python train.py --d_mlp=448 --vocab_size=8192 --norm="rmsnorm" --rope_base=10000.0 --rope_fraction=1.0 --qk_norm=false --lr=0.006 --warmup_steps=200
Each number is 128 + 32 x the weight over its row's rms, rounded and kept within 0 to 255. Layers, rows and columns count from 0. The size above them is the row's rms in percent of the matrix's.

# layer 5 attention query, 256x160, rms 0.153, rows 38-57, columns 0-79
size [ 98  86 103  99 107  96  99  88 103 110 106 104 111 102 105 101 103 100 111  93]
[[180 104 137 102 117 100 133 152 163  69  77 138  98 107 142 156  97 147 102 148 146 198 142 159 114 141 107 148 134 129 148 142 176 103 143 126 150 110 115 123 126 160  43  82 124 118 125  64 144 120 162 173 149  94 185 134 165 184 121 132  96 132 165 130 194 114  50  66 117  52 165 126 112 139 144 151 126 151 156 105]
 [117 183 134 125 122  77  66  97 126 103 118 115 147 121 123  73 172 106 158 137 113 100 201 133  91 121 162 180 101 149 171 151 146 134 148 135 178 132 140  66 118  67  98 162 149 160 113 140 103 121 108 200 148 161  57 144 144 113 127  93 167 128 159 138 118 155 130 156 207 190 151 103  83 150 109 189 171 124 156 122]
 [132 192 129 146 150  23  83 126 169 128  70 131 118  50 105 136 144 179 149 131 141 110  95 168 116 115 168 177 127 168 127 107  69 143 144 104  53 130 116 189 116 152 177 127 112 112 149 140 120 121 153 147 132 168 168 140  40 110 111 106 105 107  77 102 169 127 115 123 153 180 142 157 118 146 160 108 136 188 155  79]
 [133 125 113 144 165 167 145 129  80 132 158 123 151 150 130 167 151 140 125  88 104  96 171 127 131 159 135 156 140 185 140  63 112 161 108 198 100 198 200 115 125  65 139 125  93 162 108 192 159 177  26 103 132 186 184 153 148  87 194 131  79 152  84 130 103 147 155 108 178 143 106 139 120 132 120 137 131 135  83 112]
 [ 87  80 157 109 102  87 135 143 115 126 106 111  90 102 102  83 160 151 162 114 136 148 128  71 135 169 118  67 143 155  92  73 137 180  93 120 175 142  88 134 121 138  96 144 191  95 155 109 132 115 122  89  97  56 158 124  93 103 175 146 193  94 142 128  32 139 106 152  77 108 175 117  97 158 112 143 144 123 179  92]
 [ 84 124 126 117 140 179 123 101 114 109 132 122 159 134 193 123 163 154 139 137 152 111 173  73 159  91 199 148 108  83 106 153 127  48 134  91 133 145  90 104  30 147  74 152 136 114 131  93 142 127 153  94 136  98 131 127 106 136 158 113 124 106 147 155 131  85 161 116 147 144 199 107 151 159  88 110 209 129 147 151]
 [ 84  93  75 150 185  69 118 101 113 147 159 166 140 188 129 141 154 135 129 117 127 161  84 123 140  98  73 140 162 129 104  50 184 135 137 159 102  94 116 136  84 110 167 127 100 135 108 141 111 139 174 116 170 154 106 112  91 146  66 151 176  89  77 166  83 120 115 139 112 149 131  96  95 170 116 117 110 129 152 183]
 [ 90 109 107 113 149  89 152 112 140 139 155 133  87 120 102  95 145  68 196 127 122 156 122 163 128 159 102  69 120 121 146  77 171 149 108 129 100  97 202 122 170 180 118 171 126 147 100 180 143 161 103 161 166 126 167 137  99 158 105 106  87 119 132 114 139  49 175 200 108 147 144 128 199 156 111 142 169 101 148 168]
 [138 167  86  93 151 117 169 144 115 118 154 142 102 156 138 178 112 139 128 146 110 171 135 111 202 146  80 122 136  86 228 192 144 121 138 144 116 152 146 151  89  74 120 134 130 129 116 127 131 104 166 189  77 116 102 119 129 128 151 166 144  71 141 131 124 125 108 164 160 153 115 102  51 143  93 167 213 111 154 127]
 [152 147 133  85 173 137 137 194 203 189 152 129 157 113  77 130 107 151 201 105 124  98  59 107 138  67 173 153 155  90 133 122  93 157 184 192  95  78 144 104 136 168 131 173 103  78 111 100 176 111 105 134 130 127 147 147 136 134  92 133 127 149 134 106 104  66 167 133 107 148 123 115 164 130 118  90 167 171 118 140]
 [153 173 124 132 131 105 104 133  97 176 126 148 152 124 176 133  75 129 162 116 109 133 132 164 145  72 108 143 134 142 119 163 136 108 148 158 107 134 143  97 140 135 155 149 122 225 182 143 170 103 176 113 117 122 106 111 123 190 180  85  91  81 111 138 196 180 131 151 132  80 188 159 153  76 107  63 143  88 127 159]
 [122 112  72 113 113 164 116 110 138 118 127 102 124  65 125 134 141 134 176  81 183 105 104 127  85 129 147  87 123 112 185  81 128 157 153  88 100 137 181 147 121 127 116 111 161 137 139 146  75 126 113 143 143  63 157 112 124 153 132 106 139 110 137 103 182 161  93  61  99 130 128 204 138 157 146 107 137 129 173 183]
 [144 106 142 146 150 196 143 133  98  93 137  51 187 139  80 121 105 109 116 102 121 136 169  97 191 115 112 177 211 103 127 133 161 121 171 158 116  98 125 168 193 131  98 108 107 156 177 132 129  90  62 131 105 107  95 122  84  79 179 164 130  42  81 123 140 158 115 148 166  89 108  75 104 168 129 135  95 105 103 150]
 [137 144 105  70 151 109 119 174 119 141 140 142  98  67 165  69 144  96 135 151 153  77 169  66 125 148 182 121 136 166 174 144 117 101  85 148 189  95  90 149 142 117 174 154 132 142 206 103 120 115 209  98  95 152 126 115 134 149 134 124 107 160 116 193 161 117 116 151 117  84 141 121 127 153 128  89 112  81 167 175]
 [152 126 119 151  77 194  83 134 155 164  92  75 136 140 137 131 123  97 102 149 150 166  99 125 129 164 140  97 179 160 173 119 205  57 104 161 137  76 129 102 150  82 135 136 174 118  85 200 119 148 169 142  74 157 116  78 125 111 113 100 139 147  92 190  99 106 136 134  85 116 170  76 168 140 172 131 137  74  94  92]
 [147  96 114  83 112  74 168 101 134 133 126 127 101 166 164 196 132 115 167 111 114 183 126  70 101 130 102 114  64 102 157 122 189 138  73 157 147 210 154 135 124 100 120 132  74 128 111 144 116  83 134 147 131  97 137 123 149  64 133 150  82 126  80 168 139 132 200 145 124 161 143 172 119  90  74 113 131 145 140 163]
 [105 172 106  92  64 138  99 111 132 128 122 140 114 157 103 121 154 109  98 122 148  68  83 153  89 105 149 132 136 163 145 193 109 106  93 188  91  80 112 137 165 117 131 105 159  97  93 127 147 136 152 170 140 102 142  56  81  89 151 138 141 165  95  98 105  93 143  48 118 164 149  74  78 106 169 176 117 133 103 155]
 [132 144 136  99 219 162 131 105 153 173  96 100 143 114 109 102 115  93 126 114 151  96 164  86 134 144 142 130 122 173 115 133 154 131 124 122 154 126 135 126 133 190 128 125 131 102 174 194 158 125 138 139 185  98 101 118 101 134 194  94 142 225 126 136 176 124 160 145 208 102  93  99 110  59 126 101 154 179 138 125]
 [173 141 118 117 106 109 171 127 129 171 116 103 144 163 145 137  84 186 168 109 180 149 127 161 126 124 171  94  93 106 140  92 121 184 147 156 164 155 115 135 121 102 136 130  64 151 122 161 132  34 133  80  73  74 182  91 156 202 168 116 158 141 136 138 134 109 107  95 153  74 127 215 130 109 123 133 142 146  96 109]
 [144 101 104 111 138  44  93 119 141 154 116 113 109 113 137 102 104 131 112 128 127  92 180  93 173 110 194 149  65 212 112 141 117 117 122 155  97 136 109 173 151 152 103  76  84 114 104 146 147 142  89 140 123 152 161  50 117 128 133 147  95 124  89 159 127  99 144 114 166 192  79  85 118 172 114 118  66 122 135 106]]
# layer 5 attention key, 256x160, rms 0.158, rows 38-57, columns 0-79
size [ 92  99 100 100 106  98  88  83 103  95 101  95 102 100  94 100 100 100 102  99]
[[133 149 175  96 130 166 193 148 112  70 167 111 126  89  89 174 147 145 194 153 226  76 156  95 120 125 127 159 121 152  72 112 150 129  79 136 183 139 113 127 186 139 157 101 140 168 162 143 112 131 120 150 163  43 137 135 135 191 137 112 142 113 121 119 139 139 164 133 172 158 121 122 131 199  77 182 136 119 162 194]
 [117 127 121  89 133  86  69 146 170  86 121 126 120  90 122 121  99 107 188 172 122  94 154 108  77  87 182  98  80 138 148 101 139  85 167 216  93 134 120 115  64  85 128  84  84 166 153 104 160 117 159  99 110  79  80 124  85 148 108 109  82 127  92 116 100 167 133 178 140 137  66 174 137 125 147 137 179 185 115 135]
 [101 130 136 109 152  70  43 127  98  89 138 108 166 121 147 129 138 140 131  52 119 134 135 191  64 156 150 177 173 134 111 119 121 114 197 187 101 142 135  93 136  89 162 142 132 131 120 144 146  89 131 123 131  92 236  97  93 113 158 172 110 134 163 106 115 149 144  91 190 100 151 153 141 183  80 141  82 170 122 165]
 [150 213 114 147 131 119 137 120 102 126 128 126 107 131 175 120  90 189 131  96 109 198 130 106 140 116 178 122 141  86 128  84 203 114 190 183 169 122 172 133 161 101 124 128 101  97  89 116 100 122 118 164 145 146 160 116  99 124 103 137 110 147  97 119 148 126  60 139 179 152 129  84 167  78  92 112 172 108 124 135]
 [109 144 120 121 130 131 107 171 132 149  98  90 113   0 143 146 141 110 166 121 148 120 108 117 126 200  93  81  92 132  68  99 174 132 112 110 106 144 109 113 161 165 146 123 128 124 117 128 124 140 133  65 117  80 157 150 140 155 125 145 167 139 119  90  98 112 136 167 138 104 134 127  71 116 124 143 114  88 134 158]
 [191 158 102 170 126 157 107 147 143 145 118  92 136 100  91  67 100 126 148 114 153 159 112 106 101 176 140 170  58 128  82 155 132  78  66 122 102 148 123 205 114 118 123 121 146 134 102  96 139 148  74 174  94  92  72 102 104 102 141  69 128 147 181 100 136  75 132 155  86  90  97  90 148 165 103 110 151 104  70 112]
 [142 143 159 120 134 121 116 110 142 124 125 108 117 230 154 160 201 117 199 150 156 137  90 152 131  55 130 159 106 132 126  87 102 128 147 165 165 103 118 166 167 134 144 131 102  69 170  96 120 126 172 132 103 149 104 160 179 119 116 146 121  68 202 140 133 139 107 141 120 170 106 159 143 113 151  91  64  71 104 160]
 [116 148 107 181 162 118 142  83  78 135 106 145  99 117 124  97 220 171 172 159 167 133 105 152 103 134 168 138 133 129 113  94 114 135 131 128  93 119 112 147 158 134 137 108  78 133 121 115 168  83 111  96 131 129 137 138 146 134 110 155 143 124 129 127 150 123 109 136  85 143 126 137 141 102 110  80 175 144 175  96]
 [179 141 148  70 113 142  81 121 120  77 118 107  79 177 101  96  80 123 126  94  90 175 105 146 143 131 164 129 113  71 160 127 158  96 134 126 153 148 159 133 117 133 163  97 188 126 114 148 133 158 115 163 103 130 144 142 173 116 134 124  76 151 157 114  93  81  91 118 158 146 139 155 111 195 125 167 181 131 153 155]
 [120 138 206 165 150 124 160 134 181 129 151 139 158 159 108 141 163  82 158 173 165  97 161 146 160  87 151 149 156 134  84 118 134 141 101 159  97  97 148 117 170 120 152 185 113 150 156  56 186 146 109 138 175  75  96 163  84 131 175 139 196  88 122 131  93  82 181 107 125 124 160 178  97 142 111 120 163  92 134 122]
 [141  81 163 166 106 154 108 111 114 133 134 133 149 147 111 106 135 129 178 104 147 142 174 148 147  99 159  88 141 101 146 130 108 190 154 144 139 133 125 103  96 116 167 129 123  97 136 167 147  99 145 224  87 132 156 126 113 114 169 110 104  89 117  96 153 190 210  83 158 172 123 147 159 126 104  49 165 134  92 138]
 [ 90 106 135  93 161 177 156  50 195 123 157 138 135  88 161 161 160 104 137 132 126 150 126 101  33 148 171 100  92 121  78 143 118 147 109 172  97 103 181 136 149 129 152 119 113 111 167 133 133 136  91 160 140 123 183 114 114 114 192 150 153  86 135 124 116 189  93 120 167 134 167 196 110 110 194  97 100  94 255 117]
 [137  75 144 150 148 199  99 143 118  85 104 100  91 122  81 147  65 133  77  86 147 111  99 184 177 153 123 186 158  81 170  76 114 131 121 145 159 109 104 195 129 137 108 179 136 104 170 118 122 115  91 191  96 138 149 117 164 114  92 133 159 126 119 118 186  98 159 109 101 116  94 136 154 145 140  85 113 140 144 194]
 [133 170  97  73 144 136 130  93 150 190 147 144 104  93  49  91 108 146  99  92 103 136  78 205  90 120 108 146 139 122 150 163  71 120 132 125 139 141 167  73  96 136 167  74  96 119 179 101 105 111 150 127 123 102 104 150 135 103 177  79  73 151 142 125  88 106 111 127 125 153  55  80 124 129 191 108 134 177  37 169]
 [135 151 125 140 130 176  96  95 111 173 135 148 151 175 142 121 101 126 113  94 105 171 103 116 121 113 132 120 188 152 122 161  95 106  98 124 147 158 180 144 115 172 113 118 109  88 130 160 140 130 126 101 108 116 113 128 118 134 114  65  90 135 116 154 115 119 136 109 128 147 164 103 191 120 151 158 172 180 105  98]
 [ 84 176 149  98  95 111 130 151  96 120  95 153 159 177 116 160 132 144 206 123 170 192 163 122 141 124 133 154 158 115 146  80 200 153 147  78 158  94  97 179 156 137 104 143 126 109 114 153 114  85 142 136 124 105 158 179 111 114 165 110 121 117 153 153 155 161 109  88 136 155 144 144 149 108 137 101 143 121 125 141]
 [139 186  90 141 132 129 122 107 178 140 156 182 198 160 156  95  98  84 127 127  65 100  97 186 117 161 100 110  66 135 116 107 108 116 119 168 122 162 146 126  67 180  91 140  92 146 147  79 151 126 151 150 170 130 102  98 147  59 149 140 162 110 181  74 178 111 152 114 143 167 143 106 113 160 158 132 144 137  96 165]
 [162 161 111 160 163 143 157 163 112 166 146 126  89  73 109 112 111  84 134 150 164  97 126  77 138 143 135  37 169 150 138 122 126 150 106  74 214 122 187 126 151 173 133 149 205 186 118 122  95 149 156 154 109  55 157 118  68 107 174  68 174 164 131 142 158 144 190 153 145  86  99 117 145  91  71  92 151 148 124 104]
 [190 143 116 124  26 135 176 155 149 147 170 141 139 114  94 124  76 118 137  99 162 123  87 131 139 161 189 162 120  99 164  52 112 128 136 111 150 192 136 158 142 102 151  68 127 122  76 164 174 145 157 116 127 122 149 136 141 172 126 133 116 175 217 154 129 126 172 146 175 149 163 183 151 121 150 135 104  81  76 146]
 [130 136 122 126 110 107 126 185  93 102 184 155  73 169 134 100  81 177 127 116 152 152 136 167  96  86 122 154 134 126 138 139 138 136 109 105 126 202 165 111  97 138 148 137 130 132 114 127 154  67  94 102 123 194 169  62 140  92 161 100 100 124 141 134 174  60 138 163  98 127 109 106 150  90 174 160  94  63 124 121]]